Weights of a small transformer language model: RMSNorm before each block, a variant of Adam for these matrices.
Each number is 500 + 25 x the weight over the matrix's rms, rounded and kept within 0 to 999. Layers, rows and columns count from 0. Numbers have three digits each.

# layer 10 MLP gate, 768x192, rms 0.114, rows 584-627, columns 0-47
464513469508464485502474515511495460478488502503518495546499538487481500504520505472529419484462510527527452494455502434494470467522555469515533
556468514507542468495490550499508549550532457487495478535504491489492487468483531490472497488496475531512476519502466515542410511508483492483482
516504526526538493525561503531505492512568496500499499456478517513494486484540508514515528529507472496490519475517526482510542510505525506491478
474503502547491522460520482501513495545456523522473465466490511488505494509503536511510467516543502495477474472512498476529512486526507485499468
511486495549516524491473511503501516518462487484519526502518499511532525499489510491512491497513447518499515452491490478516527525489453481505524
523503500519491481519538551501491535496490456481500452491508494506510509504500524495502492531478529470484479498512510482504521505501482452499520
531460469516548465544525491518534489520501456511552511483493509509498466482487479567496516531499483514453511496513541502500498521498465489505511
515488513502500553503499514497523506499491492494527485456490519551502502485515493480527531471525524551437508478479527473524486536461482526503512
490486513514505521483480513460493516498503489481502490523489505491492544473496475499549466501536469467490477456526462478487491489499526471459496
462494488541521489493509492526508444543490503506507547513523477539504442514491510529491495487526519497521507467483477488524456492501458507536511
524494463527489497557506518499480507523519459504507480489507477477533527489509530492520499518471492518483560495485488448518470528531482540499533
516539503494507498485477525485509501490495531465496512507520499480498528516496487514513485498477519527527503506486529512514458503527504483527470
494506474499488528512508511486498527495494478530522457530500555482452475459525521516502501420521519530492471492495493460463490482479503517523496
479481514529504522488490518482476578507524457493519557519492502486478464485502529522519502492499479501512520472563527498526491537508496547521506
465492518503473504506487503469498462488487464457537495536472513515523518503493456495494529467496491554493546450474485494488510500486475464506498
460520458471501536554511486493495491519492457488571436472575496531493468484533542551519475506511521522517509467523498461494468505501489483509480
530468508474465494468507500475478474499514481490507513534552540489482546502496472474536508440539495482528429492500498505527517515487491495485485
501518493489494491477493496522474507510521497473495462501491527536542502476493487526513464499479476524472487463465515454506520537551524492506515
452515508476482506485509496512501452531550505448491539508493472503522503515513477526528484477512518494482500495474458515493507516486443519489473
503489503536501526465528490477504504490492474528488472523486566539476554516505526487511511475536518489482466500479475482490464515502435481502524
493456504492487477496535466508467506504483497507524519469472490478504471489514494525547506523511509535519533490484518475505447521522464514490507
530461531459532497522533505520489518461529508515522530519510539537468450504494514511505497485490495505459545528484480500456463463503504496525495
487504437501475480518451448500512432493469507480516481497526474494519549476507502514509545539465510510462489493519535462526483476462472508500503
497449542520514512486537554479531484494467505506547522482525492523501486503494445504490496503465507507501498530475513502501504495484462490492473
476543513448476521513491491515479503486520462517486475496528524513490499463514487507515534502493498502499496492519498458505507496458509488472472
482503516538480502491516511506507485526452531472501471550500508462500492485475518511515509537471485487477461514476503481471507484466493498481513
440457495491469493468487474530511459529542485481529521498507491474515466506484518505515516508507518523533533518511514504463512485468473513488482
476482515484478513460537536519486503481474469502475522512517523495578476524512487538557470440480484493486487484537504441522487508538473511504461
455491507500464511492498574433504513524503504467515470520460547472540510522536503528535482497531488499481498502528525481489470497492480501522419
507499487495551474490548497477530445512503508524509531502511533552532489505496514478527521512500473516483512491488517435549510524533440494495516
504519470471495488480470510496522485483540521487533509481526510512500506533526483471463496481535492534487533479472494488515478513527471516514511
481461494496510492530499493490483453562481471499496462487464512532515516502463500488532487536502499522477478480460509516518468481533477483501509
539495487460488476531475487482511543525474522516481531528463471511486496530484510494551536501557498538521526467475493502527473481488475497530511
515484533546492480460459517499520428506494514486494480506485513510499514506464541479482462517521494498486476491507442479501518476518509488505502
560500494530532544495512498504502557477515491533524483506499493470469533526489524477503483488515512511475485465490499465497512469548485485483471
473532505487510475489490485473489513542527544482496528521493556534546508508506486540515521483462468540509467507501455457527494531507514519482524
533515534495513541536494514499478513528467483487547502492516484507542489532463466511508521463479488493477457483497528506486488501476491478466503
508463510479482484515470478495495494494478516523511480496494495509472544521494505500539472495520517508499492507491461452524496530497487466477515
528490506487497472512495505495482464490482466466508484527487505441539495490543461459469565511471493526508492455526509513479509493465475481483502
470475514538499525503528486561460481494477518494509521505421473487538491490499500517488522486542488506481472495491466439559516503495443499515499
481474489502505474509504522469509501525509487466475493476519500503529501487548450501498476448521517475526532492498473512538510497480465514535461
457498497558520510501496513482500451507523501547511509480554508529478528472479510504482518521500492532447486516472501500530538478467511491504494
490507512496465503472483486460535488541523533492477478463491482477496507511542511555486517478534458507486522526448465468536503497475512527451455
496482498506522447504505519551498487536513497464493503462516473481517468493487491520461510500478508527580498498521506453479518554501484509536447
# layer 10 MLP up, 768x192, rms 0.11, rows 584-627, columns 0-47
532537486500483560516510524477498476539492507459452476463503490505513505519527470505492477540483482504528481478518498490522460481550518546493454
427513498467494476520536491511519521496502523480495508512515473512503470472487482535526546532489510512450501531483503481494519497489550529484506
475526483512482533488497471496495517509493520504482500463521514536499491472494499522466505496494491519517500546521535459509517531494557528495524
570503472524480477524507502523495472496502464456488457504529495510489492436521520435516508468488506514501476498528455473533493495468500483448483
513467450481482526543489491513473509496460548499461554514512537497507495530524509512526485465491550500490542465454538500483463482467531544484491
503507484475510491520473508489489449494449500510484493479527512492531502511528531523448514480501518505499496484527510525482516471482554501509570
470495546478508497494513518494502503464493516512451524495523503472450535503501531498477529499532467481474483502522518509464483549520505499460457
515479477541513469479496510541492494474510519499513538494506439458505480495498466512473525485474514479494495542512517516511438525493495542515504
540452450467526532534544505489492513493531443444503509541492468482505508514481558468482514456523529533523473527488453519506476494487494513504506
517489503514495500483470493487535523476517499483521496510478479486496522498503480499557552506474488522503512489507481525481577478507501487477451
473487482552503538482470497482483479516518491480479534490486485476477483493506474531512536471500461492508465462514516491498495529458490491481512
489509470494517527552492506501549511508525480521475478484554498484452494491489520532485521516528537493471573478458472516470469486499461491531485
488471547490500546503516516546473478530491479532502458500551497521531499469506455510486463484536501463533511511531467500519470500476502475487464
467542537484465536475491433476521484474414488487532513492513541511489463500466492532488512473468494498509484542536491547561527523516502463460517
522512499460453478508557526476515521506513519553535503491464489543542477489566483562498509515521524536496459500517435506533530509476501512506470
464471466533508499535490543461497486486522542510530550515499505534505517516466540503459511509506457516496505482504468476520468470459515496471493
492501502500506500456535520491518501473499492446493517499527468510475475487485567464505520474501474514510494470475508515515502495475475491435524
501544513475531538493526500499524488476504503503493482451486508461517488487517520516513508519508493480486496486499480493526520497523477524527462
508459501487473525534457529526506498486517527515475504508510485506487534543509517470501522518527493543496509507494530470505531472460519484522530
478488485480455516498480482453516491451492520490500503535460450465496541539486523496517514497500474463506465456505533472483517478429520458517529
490486476512548528481472551544465528528499506494508521512472494549483489501496474488488481488532458494527501500491502499554509530460494531490499
524493530484503556506495493484508490520481471475537472470514471506489487501538452525508506523499510491475486498488492506493488510485497474498482
496504503499482480556514510510504527505508483506533532517528497502480513466488521516497500527517539546454497503519459499531478506531493465533492
502484515496497506462471505533497520456528518535531526462447520488515466480465506472484476512529531487491515509507452468432499493507489500442451
510520468485504503497477517505475541505490528493506519470489505539491482460551502515521489464478494558523506518493472536433509520479466459506544
497457513493511485483503518481539491515477486474515492524521486513518475463463450480490494508513444549492486525504517502482484528476503530511470
529526493465466501504473511473451525508474514490479508495519522497482508510588479485490531451519492473531512499482498488486519523482519500466540
512520471542554491547515456516501477500501507575484533497506500491519519472554485556509502498517508526502479493545510456535519502461479495512535
495493495512502514496499517468451503497488519512517492497493505536476515476517525485518513474477530493468471502536502460469466461522501446505452
453498491522506533493499531510503485513508522462491467468506504529483520467486486454488503501523526522504516492560454505497515550483484469494528
519470506493513477496499507507504489458536503504485494498543496482499531515498487501483474516507514521487498529531480478503507509471487508508469
554446498479468507462490560534439493485545482484537518542489497512523489473515461523489487511512509544504514455482506514554494480472513469514464
521495466505535495516521547524550505521506475500483503491498455499496464499461524462525510473494489541510499492468498527486509516490530493482524
499532477540475465536501505505530509446516475498502486515504493479518484491514479522463468477531483538522493473508479520505521497471489518498492
491541533463524484509457535561553499462526490514496485490531467533508550468479511478512487451506479463480519487488517533484509508496486514479516
501493471482546493486534470501483518500504463476455484507459500483528514466446489535478505525467520531507486494508474522505497509483485485511518
507516480497547475460497495474521540450485524481493497545533519478479506511518524468530461515497524505480487534506486508478465486485474496474503
469513508444530506518496479556473489474495486521508480464496496519445501461481515506519442523529497535515482513500478455508481504524504495506480
493515536473491503496499540537502526509497481456503485542460517502487483542508544513504518505506512517524485543514513517526467466494481506548492
460461534487487519542481515496555503480494490536553476453525504531504517524499523515463512486515493528505549530525520577483535509505527515466562
503526498459486459554457504499501487489498544481462499480535503526494497498545518515507515484509488458491507467507460555498454462531500496522512
493491508493508521536497528438493484503523512519451506469506453502519452470487476488542492500482562475494491502492485552535489471464508507473546
496530454486526500523477470484491515493497448464534506488499532519533487562516510494502506499499497485473468480502462520489494498475497522474500
485529471454508479548529524511502499455511489499517483504506485472511521473484499520540507463512509491468493514468530475544493487495534452484521
# layer 10 MLP down (transposed), 768x192, rms 0.108, rows 584-627, columns 0-47
513533474483494495546488513494482462490517518505511552500502539493507514469436499504484509482528493461542477505538514521468512519530503534531542
474465500568550518509511533530470483489504546511537492456506485464459476489470481519501543493479507515500452528471486495523472472510498486465478
472513491486471526473485513519545496518487543542465533543504502487526515497474528529498461493468502482521543486493513502501494494531518490518484
497484490492471522523535524494518525461515451473544505487483545499521546487501509478522489520473552444516515506516499485474552456511487508478482
505474487493473495523531472500449519500520557528430523496575486518569507534531497516477523483446505473524517489473485508491516484497498492480496
511531487508519508508480499539507491475504498527527501479510504522481513526533504499504471469494489486530534476525508476484479502481526530532508
508499473518483526507475493509487490560502498478508543509498489513460473482514516514542476487490508500477443480514476496501541477514499510486476
521488485531492471512523490453515519469479475521533494508528518541495451453495521487491452509520489507505483531513496517500471550520509505520450
542469522496550490521504479503485507491468507467482490519548494547526472523461524495486496505519509519478462445509536478515500519486509559481502
535508444524519520514483489492504509501507549484499441505519457541505522487536534515519449500466475499459529507497503497527507547528503548489509
525505508471497502522526490516501494531507464488486504500496483516532474508533489489539521469462507550515531494517546511509531459502436535502491
498520545523481496510471462512515484516559469506475490484521476540525555499497533484477483520505464467499524472529481500514454511447528483467482
462555483552477494474503503511494492533492480513508517489517482489491512493515466500473494532563519480520523538530508500504508483503485488525482
472438546481522524498510512522530498505522552476505505510519465491536480486524483494514518525468545539515504511490518483503518485494554471485479
503467486534508507512500483491472564470555479468481511498527502472491526534493502497489483502472521520513504502502513487502503512477525497486460
510511518522503496469492443470496521516485523525489499488475504503445511508498473443510477524504529506489511511520485533505498457486518490506508
524521530502517491506551465534490492447485470460505532492493531507511539485486474518534508481487500466503518515487479551528486532468485489517518
479494490541516481486503443518480482516483519513479486492487501521512515488488510516515541492477526541475497535481449524519526511515450516489473
491512505475490521494477479478523440520518463507514495498492496518503501522478465484513538512496516506477532479529493499453524516466521528480459
507490468492496506507521477502478519493472508502532485481482474495516503513498467519496516495439492469499472493495484492485499478471526483459496
485493513528484470485508517486534455499521464474506533513465501484518542525503489493472500516545524472475507483488477493546495519495480504492555
470538479509473500504515504437501527504532480461467463511525506551482506539509534480515459525499453507504496501517511462500484511512540552510512
512486531488542510546473481521524513534515505472492557492485487500499472499505480517513480519531537507498472487481468533542499528507504507492488
492517466568481500514503497475469504532497460489504515499515516508505493492519498503498517541478469487460491534514481553482491536529492505445430
507490516493498504506501511496486480479524495463498510518512481481481472475484503523496463542512504491463489483534489509540494522490516500478476
473505494506500463521494534487506525499467541511516494498519484527470489489530526498504518485513521512504504494473481506521471523544492552495493
509501493542482555532484493469526539485496502531499450473460511476482519524495554516437524493526531483521506510462488504452502494493476484480483
500546486501515539454489483494495449508518472531471489484507523533500521471472445461485485520511493497531538509470524494505476480477498497478508
465494516534527522499519485486496492511502504503511492511481516497485540501527483497515523532490507540532481462510470498472510466508509537510463
489518487523535437515424505497521493466500493525473467508532466495488504532478503508479458508513515538489458520462513510490488522484525495498504
481508475505504470491478444503492466524482470487493505521514497511475536526466507535477501494499530489477518483497499471503532497501479523484484
508499492501502501503469492520467454511490484524499534488479520498492489481499498497479495484459483480471487497498509498512535498533501488488485
479533504504492562519479499485485504518485524517487460494488512463534497511477516480458530497523445493510465500526468497501518505445473477488499
484535491496470495504504465508497544505486486449526499473479522477494522502484462516519510502541530489532519489512496442510496536451502496529516
472521460495472515500530496510509514492531481484562489474482477498508516476514479468528540498491479491501513504495492506545463510525453546513558
467503513520505427477534514526449491506458513524486456499517480533503564517483438456498527548514547474478489472509539505486476490491521458548543
538513488515491495501498516510480517482532508527483485522488473471534551492530490494521501525510476506516506517487503490502493491495455494517510
487487523503524491515510465523517487494475520504489484535505467520492490477534501491446515509482500498525488522483459479491459513517484496501501
530516477511461535552504466523526515501499470504501469521535513481455461490505495552492491528514494459523564519509532483466450512518508505511495
503506502489521486501482539483537512455529481498474526552551538512510476525529478489546503510500531497500469476519547540475489512525502467497471
480501492523485554501481511510507472471537509509508496512520539474501491476505511519508536514518520504462521466489517529494509484481478480451551
524502505487491491480528500497500492499511527508521464504470538486536502494525487503555506481525471518469516514493507473470471540498473461514470
511512510489486501458498517500521485487519516504513484481513484520485513470502495519508475508506491522505490533520493516505513552479513473534556
503508484524503507496493510535501487481465518493464536504539490488497471483495517509462516545510529484509492522520482538486494528463484504525552